From a checkpoint of a small transformer trained on Wikipedia: MLP 384 ReLU, 129M tokens.
Each number is 500 + 50 x the weight over its row's rms, rounded and kept within 0 to 999. Layers, rows and columns count from 0. Numbers have three digits each. The size before them is the row's rms in percent of the matrix's.

# up: layer 8 MLP up, 384x96, rms 0.35, rows 137-205, columns 0-95
# down: layer 8 MLP down (transposed), 384x96, rms 0.353, rows 137-205, columns 0-95
up137 107:565454537482592487535580619456517467415545394496434546455491522500563418528463441486503504438489434535524540570584466456515572488494523419470422499425429436469518461493507510478483530461449460507529546512532452466513506477425504564438477495518589515406545484600557543578544512440585437517
down137 111:416532520595534471449473517460475561483502477496465544421475557489491513501451457536489535402534433502479512499536475561503418475474510437435562529387534399474594462541440533377470520444425535528427503550516509507531521476568487543519467491489521523576561633427595484400475520439509454496
up138 098:498525528417484516494476470528588436518618492463419608478590497469623507469549534519435519495438503528496405598485450479487561586522501502446436523603504488562504615517482506485461518493600481567502559503438494546514481493553432507446527494561487415459499430570474467510509507489453529408
down138 084:528421489509506444512573452497522576482447506587599487450472613529421515460469545524619441479494500513486455527523498460554385518492478458520493408467410440465517367507465442540423492473473446496551493495590475424528550477518486443501439477477549500558564565496507552565531531516613526521
up139 104:546588534483457530500569541446501527489447572496506547582550557478460426461533439506398526464556478543474544632540574596537523494554401475501491460451536519511533534519484491420520434432538502429554517501533596473523520415500645420456504418486497490509404460489446546480451491487471498502
down139 104:459449437453527543555515520507511596522459533502501548541501586478477460540475473458574500525574452536550485436566422547488511494556508437489451377535456502496545531533516508495506439489442469548600495393524536435495527481571421381486459524500566483551490474509524476350528583373480542490
up140 094:517457502458498586563440531514418503482406558528541427494499424525467492453567520402435453475518494509507505565526488476447526448623482449464477431488405462517399509431428423445420481519434524510503553560455512481466534504422503468526577566454536508451447495583508442492448637495470495537
down140 092:401476552514544439524541493398474459436490445566494450512499569577485445481535499442540509485507424549444571600399529449431601458510479496601475612475502403464509501416496538391489540507505423415521411528475505452490485509513522554537483499529485569447487496525579500478527508517493503408
up141 107:502558486415583510411502393532481561466424519462479482588581420519411389527533537481508454495451511508522564517530504539483478462550483478528470389499523568506505590445541505528500441529543495504474490541487500484560432543539447426469525500567487545569464372537494444464449519510575365479
down141 111:543521510518504492444535447543535509520523515496449453592594564532475411439498563334535395541507527438513571496527442539452435456499540531552461517539474487422521456594511421500444505606537494480582453511455585512486486555511517555503432492500502521455449445572449396452489516447449501450
up142 125:514423644492564479430536468459364454482555486502517495514474438572517519459619567459547466475547452558465444540475467562623496531533515512523539516538502543374462479487550502452460482503469572370457481567528509437409504450529507525429433491449495565470474500473491551515535498507525496470
down142 115:461476483504581488565545561482568510542502455489546517413582560582452506406505523498440500448518545528482449557462496528511510517425402499398517460541482558470517505426433506571463474504471511448475521457514507541482486446679517457434488479516544433519548437440485669505508462523456489444
up143 109:473456536507517553489521462390403521497558499545583507525531426576444425531524524533407503461551502538432457476560561517538537482537357496527414448377530472539449446522545494538421457422593518548484508536429450558508502502533500487507491552559512564545565582524489504497483459400560520491
down143 116:559505555457480442487576454422476441490518498481540496467578508518497475515570426498469516632444457493489480490377545499536419427430569562467451517405418468480546471501465401519520466508505483549412449527425438558525474546624539489516468489491490442526548549456562422515516533473594448516
up144 107:513435455512497428580510496537468542515582506351498538497484519417542517520587518478536512424424484518423536481526504633465495567518483505534483538455557460589547542498454548440470508463454604560478576514540494434432558500496520481544513514569481552598431470519472424528551586490492402501
down144 101:546452431484568500557534513542473525501500525501443440556461413481587544457510541435583515502474312454589478491474473466518441517538481453501532508486433503515514518486533490441447518467423431493490587548531507570510423403567469473552516408574429454513567603525552479541536555448511505515
up145 113:461568521425394476502523533464415529474420559603559429500581524495363493444552497426531557455565468495552544520424462503537526545497473528471569447409497529517509480419491470458563607433474494569503534437464432528492472522478489485488434571567482521559443425558489439558490540532492481527
down145 131:441533544557461507638487513396532526439514489476475498531499489447438482498475545454541454464612424435493531544475422457608480485521510491480471594534562426480432538557460474463574501536528491494464494484498575517544610330431477489511487581506537542466532443509495504452579534521505557484
up146 103:488475540446582559463456501515508458460484448548511573485421498478441480512458528478508476492504474577512531467511532552522528515478510502529529460620540510513456465450519561377475484468517571508454391495458587530510498462548378541523513500474593491621467388528464567531520404475493432358
down146 103:513502458536591487485531485468522457485430477437461499461480534546480560517522489490571502415582509465549498488395520435540549451621459505465617470514566500420547545577490496537541524577523528403451534459501480498508557375529494542606559547541548570503537492463540443533480488419473504381
up147 107:515516515579465559495573454613439416467445573426518409500527532499479521566413575491479456541404570465559468524420526615498478428540471467468438516490503525497555520392436537541490553491531472439462540512507503517480430515457506466565525568609420594459449511517495450499538481531499560464
down147 100:491428513555525452533503513445528535495543503530500400441572546594454601537519540467432495594481441402517494449472518519563486462446533561492492507527478438434536533490415491485489483465547425460522680428498573454455422514537495524532526461493481515487485471520486442571541518503518422360
up148 103:449575502413499452426492542554496542494584559494499502548546574481552532524520455494446503558433515521501479612446520458537504523499511482512507411473589541499538562520503481466422601524451562507495412565556526476420475472586490545443596370456461557439467503513461430547431529474429536577
down148 089:453441520554433364516468503474571475530470542578515541536506542448506524423503512481622494503550468484500507372534534535546550465473633541507515500461457403480489451547482360462444496553528457520504494592408540466489565467420482471488484593488483475499529421507452515486491494466588523479
up149 122:529437556493477451495522471444448490450544539514495527478519555444522467559570595581354511473452419535512504551490560520495481529481424510504420495395490462471531530547501597409414601432512556428479559491562434475449514502520459531404507511454513507521486472512427527591505624520500483535
down149 124:484543440468568504462577534419516478561557479483575508414539523480493528560506580520510499449423530447553533504484542479523539440440399536482441611463436421499511555497445584528536495405529585524500631448559562545474425488552550583522477436500439489472497531484544473576449460492444446526
up150 088:519431492472523556475505487426577504461486464506433468412467542537576537627471457544455530437427515593552417483461470462598597435498566549459561484413470531475543441485506543490469512513625532520473473503521487555534566503420449490479497568532427522518408443488474448408543512572491472494
down150 092:442516575495536490536501471516568418443434419538482417499483411555483481452466585472584576496456541553427487559448445535453444566492441452512501564554555542570486575455508525529471599443532521502525529388512593471497469563486458495522516536469540528378527558498511442502462532536450587434
up151 106:435560502436531499463519550514504366582544442468461519480522512487583510577528596501539510478460439590506446491449512498443506503423447462454481549580499529444492595440488411423495534499501602535502479529453491453393432436620440477496537521597488438463468509525542520516489485494461488405
down151 097:514486456498611517539625443478424539508503497469513458468480428477441510477453505542452407447604463575600587459487433459455493536518491555539414499511531480541439456540530515456557576547454539517598430458448481550509568472528518453527523469573507500523479450490556654454520501551451504461
up152 118:510504442518486460432533460626496504454551442513467443493510476450557458492638503383502560494535571528508529505413501495504446440587519522565516507412558536586421469463530481520476516433527575480519455437468460499591500511444506442523482593489471528589456483548512591507463472542405444431
down152 113:447558480428526476544501572587547545514524364449513545526461564480552426540534506349460468490567518478473521525497537503505460403469534526504443506476563544630459479520475524507588497429524451418505470461479479652541470427503506536511542561479496530508475476534480584488473505519395478507
up153 108:522490542509433581427499461502554488632418563419483502502511498538427471587607484457471425468490455531507412485397548620495504550511475486484502556448452536555445435516460571463519530503459473498509472513492518474471552500563559546466529526503467543576467542473361489464383529554453527492
down153 103:542502380503521522475499472488460505432488595414511503501531572499469428390490574508480477455420500508509510403590444492527518541514496425465563543483502552570422517638475466520412480532554529537423523558549425433549494504475494524515573488477469562490480453537465440486548411580525574440
up154 111:475453528396546389447437539468524475522434584538470469483538451463472488612501587553416512433511490477510447593448459485459506506549542461448513569482525450592453467546497549546558426517567406520519489567470422428521479448514478499519507513530580589491459568426475452562576465466480505440
down154 114:463492575513461522565491481585524566426507437540490528619504517491526510457468507513461568478528486491591529478393407451487494472522457497395453443502459427521470504516501488492435539552499431505532539518507511503479630449472514599550462459519525630481528506426406642509491523525492449428
up155 111:471544481485503474493552522515476497362449527516577534513613506460546468520517413562562490478474566526502476654526508541479473477462542608599446426538495506558471481499550490465513535518432472494537518573498435437438482508493439452538426526554373528522472524438561565407518439484461464536
down155 115:537469498424545450392502476551521452524507540502510531520468577545452394449585500491512453409544413542548610477516409476462506553463432574475504512468438443551594535487461483515491536532468536552536475571486423437448386497500548459476439528496509519568584492447490430454430510513451568433
up156 109:481493591452432481481483527488478432538491445468471565577478561535541471506559559493480566574471579594515549537558452493478532564471514506520540477558547468524569543401398448387527493445458511463568516432432431476547547535541527526437535405533530507486445435513540550403436555557473561561
down156 125:434549494466404468474512454555535445544510498553422438451509535501498556420479452480593554571544468519482490404489483541572411448570501567537541491500487495457487502487568560371510496513495497515596388493388499468501488477486508602491430496549567473484518490532580512515554466634558485490
up157 099:536435462514488521481447512448469476536472570451499471537470491563612507594507459527444451508648486527609447528452498548488503486526461540422538540468594505499489530487457541534492413504595506448575447492602473505517510517464555585417443523508527480440487509538404484461517536410468629497
down157 100:539466549532586530455583493537486409590455414455508439486471492517482534514482561452537599475545439467503426553569485504504414456506443538371490562533558475474399417593491503469453463555540517550487490461531574493453457469485464457437513464428510429530498532564582593523478427489440488484
up158 103:515492577523491434533552476449424395474572544468496471508645532500604545492482493516483464468578510567489555487485501481530465555505486460459402361470505505487572574519496480471420545470532613612498545548568503568455491558503495528482495435461544507530474526460463510470489442445617511458
down158 094:560496495418578389537470474523572491469481495547500432479502410494510540439491490462463408544537497426561484559443503517425529453458573493532425465558523438557490493518511578462554537514464553488517510395552454518515529508528556579557540408419485476462520490353500392550552532487561543458
up159 105:485459516493480519409492484525522536493491527505534478551552471425548566535561424427533405516458451448503484497448473530549442579556493500535409519549540568498405573450542507474618449483473426419438477499583525468611479509474542433635478539492480541523612541532545488552490427472455502481
down159 118:601498517510391568544487519497450534462427492549466523550478517451469407518438460488489503518412501508576573465557408573565449455522493474500497524463537528560513499507513480445476432541650453458459436544493582469449446495515485539485601574445520579421580480455524528513511592420458488510
up160 117:480522486434504533429428575519408431428527557532504533417590440524498442521468480466482549468533512498472441480464438549573584558518421487442500479470499508581498574547560408521495549495428456531453496556468444502533487641486443586455493525575507487458517481493547527480469404465433434403
down160 123:475503399557570506533495515508542468566520433561551501549565448535469390474495632515499483539524475510444508499482476453536536588534581509532402493461474468467484446566502461516499619431584506528558457542478408502450544450492566528448485460535480513508523534410531482508437462514373450396
up161 105:383523487589486638443457385508524535479498441534523440450571491446505501548484563542495449479506566515574494519546480592498581423447440425527421532554485497485476486438449514587550541531487503469426551527626505511526443476460553509436472504480504468515517502592396503519482503448472466559
down161 120:425524508533418556503610513501583433498544424516486481449599456383392396536527470563534515492446522467554481454487565578480519491559611493530544550474580531481523504512540559481499641562558522536436484491445593508537527443455557490497565453531506488571454463483499500516527503458487504506
up162 108:476401427458566416486607569449456500535513613567460463525542495460493484511509470547425482458534434541474507562520510416508509607435524499478586477459559519561489574434496444469531444436618482559484463503452451516460558490507478469467542438520546349569479477472489538487502552509461491458
down162 118:476458400535589490517599551414492583485511567544539576542574566556580484578525495518508465445497397551530492451524454466504555493419566459584518436437430519471564522436461509488474511487470524528484496531496451474464497498502428388494543557503508522428495550455435509372522603462498494537
up163 122:529498551485522519442437482416445408480498428544647503539461502514513501513438514481448420435434516479484524457615505530579468511486558492415564493544489422604516464418505488412480485480524550509511515626549528584485517433424492425494526511462523591486455469526492531512465415470440509441
down163 145:507508505490511562492611562503480453468447510522450472491390509394563471441464544534482524467495420538534442426589470582498519498471578532542562516497536489468555482545438474513636494533454458526498423483462534520505526499369536545472431487438403510416490515568483454540462461450593447568
up164 096:387598579521580410440469527508497500465577510492532463504559473473510532473406430568516393558577464433509455407490480476503549523474450500619537495467521503563563496476461410481494568531506543512478464554540527450492493536473503510481567487520449535471396499539568526520371506574490531429
down164 095:510454525622506479515484518450558540446488482525382374462491569535528462557510519458546520547489387473543506447474527556476438497464434435410502567537468461449541476455533526468430578549543489533522418486595588445442509483468485490525558428383502543489502562461545509495516447438577478461
up165 102:444538548457561421541572591525441530457526532452507529514549456418436475511547467572470577538468565543482565555518532470467534496520377495511482506414472504617506554591503406388530546454600528577432492516446493549491451529477523455551508472519511574528477522513450479423478491400492456475
down165 094:611459474491457480479532536491515538466560578485412480501524608511514443584521582475527490471421461505526482473526447523468397478471465574458539502475477478511527467478511473432466464477511538524521595485547508530454621480530521419536477491478408469488488572586468582465442479484669603471
up166 029:540526573470485495491587382472497453583500434524472518456573446422512492473485472453524469474543467507561538534449506514459535500460448481481458502486511511547478496410424449472510441383554474516557412474569538399467533539555437514407538526366507424518470499635541461444451474433479490481
down166 023:535502549431593527466568462432410570533586420474467542545521485440481495460476446534466366499506541483471511535513429486542492442510532511482511503502469483530523519334313567562497524548491498394466518537550527467464513442490482447539530514560465480494540458512552481445461551504521570510
up167 102:456485488518611491483548537534427445531557463474460550508546552582544518569563572500470570463525542517535473563435454594417519388549557469529487532498531583436575498494454410470527494430433511440470538454524434505615536470453546454477435428520530487559490531521526435463547563504599537528
down167 110:522521553607517508424432410566499496450506407464500467502561497545382546493487426449437536425558467491505448563497555527535478491411603446478578614522497578524557498582508486476556504475510464469453474498524617517490483497504566457476496444576486552517434532561531488499547483443432412503
up168 104:494511530456462441497565492515480514456429438541463435575517436396574511562470530448437479509415513538497437530528508455511470492567507452548444502557520453471441498567457487492597510529410520423629492483511471621413484460539564445403540420447432507495491477544542539500440416470428508483
down168 090:558423500512449580490516490481473531561522556522399550486502512502448423479503558581533405513543465509404455410540504590548554474409511532496475537482449487494535477428472549443451530453478440526516407517448413433504537475543538555394475537556509425467504486496471582563541513612454557423
up169 027:470554501550498444525490538494490496505514468565477482423491513463476537499636383537445497409491578614558498451516574548512503525498437447547407480563539510529547489451424488468555464470596416524483433558471467509538593499493507439445574626489506544484459538598576507473510505492458481446
down169 012:509548506630406477502495555475407473512503479482497386513479546555462448484532460475518487450457446477544428553479500528481629505492491526535519567502493545487443414463530612475514548488441557476440537467506433515522505486505519525463506449499486583460623608403536423527545529558494577588
up170 105:540528636442446527435420489487446442440581484584483489596539473458457506541558503474558553560498430594468586560496504445556502529510512409519546451506557485481514515535544454474400524499505498496430495521573475497481480443523514575442485489547492630430532589486500485516403466492427451541
down170 085:408532468457460390495597505485565387512410494469557465438488553553492466443490534525530415486582489454548555545481558515567578427589450511411443551424514475503482500484461482503421457493547535496505434591483480540527450519468496569500549488455499444465530537400486450578422458488553510445
up171 099:520541529598502482385487568438461449501589448462488461516566453579514484405565517537590530512508534568510437549481509593470594582518486416442554567496478514562500497454466472464530572553491401492544505550540550485492520480492576478550629529511428486470517406531536491485448419475509465498
down171 106:563440457489591430519466493468496487500450496439513473578493470545506481440436498527502511525529536530505441542542509442385593481493544518470545672538409530495496421470473479546515450514387415555515521498502503528542587547477530542516515475596406456510531453475591445481436517548433440566
up172 110:537529514569580418478549527514526455470556554479541517433537468592545491367615514430546563528572528494481535530478435517462573496489555424536456460386554477568466492495524540494430506520570505463529498464474469405450584397464540550515562517511543464538515513439553505607509552452488510549
down172 098:493427499571501479472567460532538459527428522406497480404552588519403462493524489534441426554614442494460496471480550442485483425497481495483486542458516509493521345460524448580519546545533477504506482387505424479507472539558510549528480487512548503553483415392589541492537460539540484396
up173 097:556496602463547558498448496557513519494468489435472628510582566601543567515558434488548462454527483504526511437514576450484384549549507535510409476527484542473494556492448458475438423457480526496520480466425455478561522438558490504518475456623642494469442403526477521513515491496544555531
down173 094:541546574514479532582510536435481516544544532508570421578529591547516480519485469501509456503481436544465509400519518648535422474459506450498483530425457455457512412558572505525453456528494516585489416559473498450516501508518506548472554496501621549420438548525492482458642588486483549505
up174 105:460526607531511551555526533553499434509471495498510468439469514536347545514489534467544508605517350471489531401480453456538500473492508525505472491569539594556541444456544514379538613476480461462498514565502475498441569524545515504537420556483497528505548504500416434519513418545564550476
down174 119:512430464481512528510462503472427528549500524558466483560529568491525584495492470433559412550497511474601553600482491477396515494470426494486443428477451556495610447490497480514555534429508487508581526391596467591441441567470538528430511525500525413523431473474491486565623501476483556540
up175 110:530468496498399570440473586483677479546509518521480455511530548461443544493484513470577490582567489519487437529465529427463548548467451453517469436425604523519503477613433518465521493443497526490448449457468495521369512521473482586478550462506543493484476510413556461545559529531499485392
down175 129:450459494565451538478462482516636550561505502509386502521473571557413463479545498435488493481557495552507474541559437476509546510654408539525516497528619465471518437547516533491506510507562441498519490487494498613511463535472511518450465504419579419494539554451582391467517490480513459420
up176 106:473505512483451468555482521487438480502491461515588566507521432532531493592443536516592531513523596426505537455492519455575493423489449426600485488551536535525426471501576517509478459490412508425486394570561509473488541527475439356457444582510532461472484500441539568635519513507469430513
down176 100:519510451474536530528483545442431594472476539479519470606512519517548442431482432546520554499477527499522570499557494453422518416436521438529457573489583507482503433545453397501418528540555473458433499588413634496484509598519412518531490514444451477560541446442431481565500469467468548439
up177 110:495480506413499456467464568585484539485483549611553478482509534508392575536522444525582444397557485528571620484521441462538470497438448557512428583511467468433438604488429520510509558470463564484461587513503464498514499496448427522518405542516495455544500421537444523502460589550472467483
down177 107:482526478409523473585601511459517492457466536475449512500518521529466608469498465482435570501576499497592594565502469551489527473615583474567469632477438429535367516526471523482506530571533510444475549529469581496465583464447446508562471473555514502427452423448545471500470500533526471512
up178 106:507440483502469424399496520499584482485517517498606540523523509428478585507396533584581479580478362516499507491486435473531531487607493489470390493496499496485447439439559596444552428555506541457365480516509444482544463521423466509497512486476473477522439502597533496444527504460472538514
down178 107:505511382467512458547577554435567496486569466517499567523566503585467449471508458462599501657448454529557479566452444489494497498517607505474473490540470469499433594536442540518442552548443510510454464496529466539571503571481388486542453489460502446521473411558496430460548524462540534574
up179 095:534386541428475431434517419523640494460575460484430481480531483527604472472397528501456472588468470481554452481532486483480576456503572458491505513550489441473448545484544436479533483461483474389549458485596486418453505498542517521539516537465612523525445512536545473455493476385453545544
down179 112:468407562541461525528541425577533507449535520436485488436492535552565508418458586544508459556491443589519476579583477501558429398548490469490491472513531500483536459489503464466560553462395479379566552395523546554511555466432494414547501540500526477492398467530573519510465447561451515501
up180 103:431573509524446550516500514463425453439484433531551502438475544496518493499525487573388554600492538559585507508556501562493558566544541607543565542523536493475491517510541427418523437425471461490543578458581549473552523479489425424562472414421548503529395407499532532457492512463455476473
down180 111:428473492504463443537531389507449420491406459550508552474540555424510525491526456550492537568582512467518471496542570472453477548430503567475562614504444492634481508532501543473494543443536478392539510569607503438481487543579568485531450438525496508467409544479573556548474505478549548556
up181 132:493558593475506478515466446480465460476499425581502580426470523547504434476478455535517476455641463575521425527601472482499475440488634502571477472467540550529548470472492468477464486489569487451491436535558539383493491531395554537491604479552558427482447512584525473454545517495479489426
down181 190:534481513512498479520418406477422487492481396572511498427487464607518466482453482600535509485534496585587603532538433534572419436537533512516478537435548487473540411508474493492449455465639478494488453517475539475512582516456540515499617447609470477475513444586498500480477453471450457491
up182 104:597439558471556518438513514500495452494420503505542483460566395441440563498600455459450440440553475594421469525555504482481528531502497386499609563482481467516570471490488528543535529446584618545592557554472518558438493504517487465544489462498530484446422443432505505507540598493507545485
down182 100:478472531441580517494465451561421479558475576488575495480467544378504545616460505586545514557542455518542550457393482518566456522536488496500403444501554489548530515479584451450583502556525527602482534490473535500529530409426480532449514488496459551455418452473527545427464494522562599553
up183 092:530485542520438568467536403434473480407473514411561476506526391482592515559487437446506584530526504534473523533442455401422439535504447457438555471570499452574378534430488451526507568519491573497478492520479494381539499466456453488517533593461410489514466484557542551501538483503505423491
down183 083:417480517453534492463425465508533505482499488463526460468447475471465603451436519522422500460400476470442446501492530554468486511536493475557457564434511469532460446537520530481633482597529459470473496401571478538541543460497496530574508520436457529522451527574420672441588494449503591468
up184 102:484500500508527470486635480505503505529653457484579492499537539538489495563540525498516478563557507442463494514434436470448519618429531462455419513506459538474537465519574504471591520422470432457514536472512519482472465515509560345512456386569556610556445515572562488509524490500489485483
down184 101:469502507545509535454528541504560440496536479467467415503458512481482583486558570433447475601491499530520461562565519480541594545458520509502489491549541533412528630534601539565481520497440476497421499498429609396530552466438541417540493383580454503575500556548555467491527509502551496558
up185 100:456490532468469484548519443526516532547466504630420476512537594519471564539566558450455534546531449533475435445479588502512512544462370531562538437509479534538392500484525507520526569466543487518582398534503510441455520547541484412576597452439524530527454454486480577538389537448503499551
down185 084:556544468523520485508557572503597457473511486501472431502492500623613491452623479432546478544513497457495505555511451468548510520518441401442466624499606534511524499469465566483565554487402561474496548476567419520525489538504448422458520536469488475568512566545567589554504559458535512464
up186 117:465533557471553505565500497512530527552515438599559534469472436535397516559539481563536467523504367488466465505485446479542526502464549535520510534589496521484479565518473490465569375440495573431482448521521538401449551393505485495460488513679514446530433521517498489496401530445522534494
down186 137:499498519472611500515506498518460466498510416592545491520511562508462572538530497519516606573479483478539462393512472523542489467638581534509500495429461573423485494527561605628558528477511590418464540549442565473533481515525509502516513466420541469525549520499355495460500499455487480449
up187 100:371505518507492479542528434614555537467406438477537432391514501544493477518446445495567581517507561549469429511477570489493497450500470602522521499571540484585525385419493492504436466518547488450483492516545499457548529626478517447510517589460483535532519486575567468601514452523465546493
down187 091:524540483523415399514421607519465514429447566506429512544487502419553518455433513524550379506510561528561440599548493544535518541469484474504464450548503527499450529502466476429572445508492451603577522565571501482542433482441480505516499387453464481465467442483522472427410509543413452530
up188 097:500409530486525582564405552566504485469450523466514511514491497553473477576424495421497465505483469427516551568534459516503577503529444436496495482455528522508472507490463486518515647439502620509411509528469493470506512432402562418522569350586541527454466455561520504496571511545425474479
down188 098:556506559435512445504518571440487465383426483513432451658458480535450424532550417509489447498480498560473482470473552525558541504447465414505422578539496494485472519500509483488331496507519499457527504569395497412458526489512500506534429432512472540541503506489521431538564477418491425508
up189 092:514425529546468481397518552482480531496514492509461435464530525443516527473461527466477564573544498486511515533414529425547530510416464522480562537550472533573445533561491486532567512474402531491495384479434535421418612508485358453480508472510549455458472539515486556530434482549478571651
down189 091:424538463446420471566430463493532563495498557417394511500523617545461515484559460522598480465588537545546546521552477525456397526456501564539450503517549523469477480525495494571471553446631488490535467519482554496555510452432483492562463497438431617484541522504440446439516554546501570431
up190 103:472547494522427668545515545559553482468463484529520550484516454440455414610485447529449562387554532511481504640514533529518538496530403489505562533497529614516493499471458491475491467447502432493653522464479497442585504486485495515503519483466584473487442428542483475510560497488551469496
down190 091:400493460547464536449575522498515463479463512460503419590519524492460343554546546463576499514554567498443421523500454495446520498495584408513492548458522406506492577508471502458545573525521477503536567468515465391488497364486473502503470492554552522486427511525617494585579525515492553516
up191 072:582619536524521483525537448485482425482575534533525503447514595449469462467591508507511545492482521548483638443377467469598478561473496474454475528383537485507492504409534412484538577466420513567487545530488498558556483477559456503514467506594437493509414486532463498463508481479491419428
down191 067:407512445464410449497480461536507595560614467449588542523488525554576404504505475478518580495537448530511447488459474388542447492515501467490578597437594537458585506447541511513562506528512454493467479512419477476441505475423516471542456544553565442412472510539432467471529521428574502548
up192 111:473502471538537524473497447499468454444510502494533451502535463561603486477586406496513543564537541491558474577520486468501460431538484469523445490449499430468455445456461522528488409466619546377545564487522519521515515426460538464583614468627410532497509461479464474605564416514531535453
down192 110:404423468459482429570563429436570495448510583531566412476532520485472503527474493492578443599500477495674523535460517518487507496509515550507511487551506479503521482475490454480554587571498490511467518409528410575448533445396484509525512413515454526522504402570517491536530497408547564527
up193 119:437494542521472501386479490552427567541543483417560479496525486367498495533479548610511513494502552563503497486462456569546476546516516488572520470525554569581444431563500546587523560426481545466448515470548392483556457486440553427479400474461415525489441506531490434502500515433480570421
down193 116:490483464437479484534438388498570489564544457533539482459454473520412481430504477580461533533469436511494541505541411488370536515577573626415489507482527517586456489535551523536570578497501380483519521472491448470415520514567494456480407479471561465501527434517552453447502586535495451467
up194 113:483552553572571529447524499592420440421546511550537449513508496546430533557563472619433535545401563503463439513448514507499519354463537545570459524477545584503494498424574402551491512459542554515470466504413458458461450445520524519521460524531467484536497517509536452483506524555569435584
down194 120:512555515551528469570444527512462494433550561512509518520511523581482608509557506539505457578453512481433460437485554422484507513658559512476609502555579540557520474516437423630511439386490437534504491519450531514478485506472489413499452402537485468502530447544511480541493554525463405511
up195 105:535544534580458495489565575552542503535531352558585490447526545553462500514507443482463508536418414531454517495512589534512608461498466522494444474496485493516388448495512585504524409517530547414367468497536498439436519478513444472470470432476501470396442534575532545457502481561525461467
down195 109:581522449487414456438560458481442449473508453499484484484515611503527457415539516547419484487475439446472551451558513485544516578444509457516378534516510517446553567509440458548476505488494514545544471494470419462481574512512470474494508486519539464463625534505546643437525429468625590457
up196 095:546465534492466610544533528474435432514562504479542540489449557508585599435500507539562428500469585484470471483522456483503520466458490498461513569538555447488551435532511480444532501475498523465454490559545522467539532524436428464484476534445543505636443507446482501422508381370432610596
down196 093:485459568535507515565526495550452575480492489504468537600481451542429466531538481526597464489403460595512503453495485591477411604435514524450519473541498501543508493448467488451486470570493399443552468504441542486537472487478461539452455521373470478520480428498435505593530492600598601557
up197 117:510499500595652502463441383420523532434469473437487454474561491502530568500524490473487451510511519537433427536475449638523581446471540533475478448478473392490557412491431505525576490520545587502513406518480498511431601528556515500503566447531514516539488524543515496466416493554532529547
down197 119:516455505495560601540496534512499456627506530516440580484558515433540477509557557495538472503545475511545495484543464511559494454501520576459526515471463430540533487456474458581505493544536496494419371444560507489543608534543543565539570371560549429392486474508447500485495474549457429387
up198 108:536493576537462459475468498603475566519565522441421445503508530417528543555492477473512492513541506444553546628479469444506492416362555515420447481500463547452494434528489430484541531423499509532503538418512425461539487457491436490403443439506546427551436586588523503597520494512505450477
down198 108:576603515473548530559486597520541522502515526448522402572459539474527614549501521521472521523487584499581438517522555630410504461519553507531502527510459451450489516500444500489516547463526533537420582477606526459497477456492353484418452529513553448477437585529543463486467525433475495454
up199 043:509510548574486500516511540589529513499508481501528468493472455323448490449453469457495485517524419546497501470536556498479527475474492446486365420454543507548456490421476439558542487434503447467498538596595449428546530436552492450469549512542586475589512525572571449518444492383493486565
down199 052:483458521511474510436517507483443403525536522561519403440526485464476474510584525484553454527426498402474487415386521554542513514440542431387516499448498535572480462470439449436372479562499514497501483475525496417481505494420491526558501434451508442583656520524490576516557529507543497528
up200 101:566518445541465528544556542535488560400565518486467473444546510397557501495415467555530433488532602477510525440566482480464565532492431539603560464532521509632484563469563462501420543467538447495515481529480455425568476522504485492505489453613416489474525487517448586483529386494498457432
down200 085:496469470480543550516524501398516499450492537442538406437502572496455499551570493447548501473552468421578461458518503597589471442440400423517412566478467451553525461507455493434435552550524463567500516518554568486520446602484498436504514390576506496547474492530533513593550483544544559418
up201 044:496489459530496504468495459481445496456466518459638451510524418524518539522538469554365489462576476597573531482427511458464623550592567437509451517526519510564467482525504529418453461449434535520451426558537486520507574557496521478495525540458520495540409442573501481489496364516461424537
down201 057:518505507608549493474545441503471493558419598597528497478503520500450474512440489500487564506418526467509529541552568421488486527488504435527467310504484505476405454466511476567432519420528511495545639517505555479533540577603508460440489441529545478564496461544484487409515510544518542489
up202 095:477466503570509516517519502506449482387469531512438460451456487461579580461526461487554585634573468441459487491427419496439572593485486571554490453526486484582535478499399498474605453504574553532542477494479468501534480470403479501440558487590568494492576462577574531502496471461488526435
down202 099:523544485519475498527522527556528512511480556396611390431438581456444503446573519551495488523483498424504497571592453525464464463555433618509492575469469519483562523503510530523583597497502542541495478428575430454430442591513543606479543475560513565477477455473555499484565510472540533440
up203 099:465491528519525542480570476591584481495535558489546551390526533427541515489497476481509451608556492556537531538447388498496457539507497399515502518509478604498474596489556383524410486502505497663481500525424568394487452560532514567459516484539482540426475540506525474551462476502518499481
down203 092:582488466534508573564464482483471372467393437519555570539535477458545580544461492423486522524487422540519425465527557562478563477500535495508461564455570470470443376423609510494529490562486463473468487533454539434444484575466515577574489475505440573517579480478501502484471533482596427501
up204 091:438540508501591591459436536507405509430467651519505480498468491501461516455503467587474517537509530489464532449462397527554514510533487532535437493515445529572553527490412525526456452422502539498564441544455517417462440514473576449442632515469489631527553422483487487481518463531564478551
down204 081:532503538567519495430432500529410484561489512541455467552504512477502460522477505571508566515607379603553518466446559511526592497515426422504472504581510593547515607484558550488418434497508523456531439500500497478481550396455507469519448439434493515567433446432543592510557488535575476512
up205 103:496479542501531517400522475525471558479524442518619441544531445428575550531619485642448477418587500473504456523574546551485512486417476527491565546482530489458532479455498471564472466518477412467502410493514419515450479518518467410499579490581535479413468500546401446477502422481533490499
down205 108:583537459450628603474593457567562493550575503462485456595464482547453408472525445476490545486562505473495523511507548525518440471493472521479541506528587515474470514459489631544464461541491510459522524558555481444486432468463496460414491387567522436499405472469551420464556466492534545418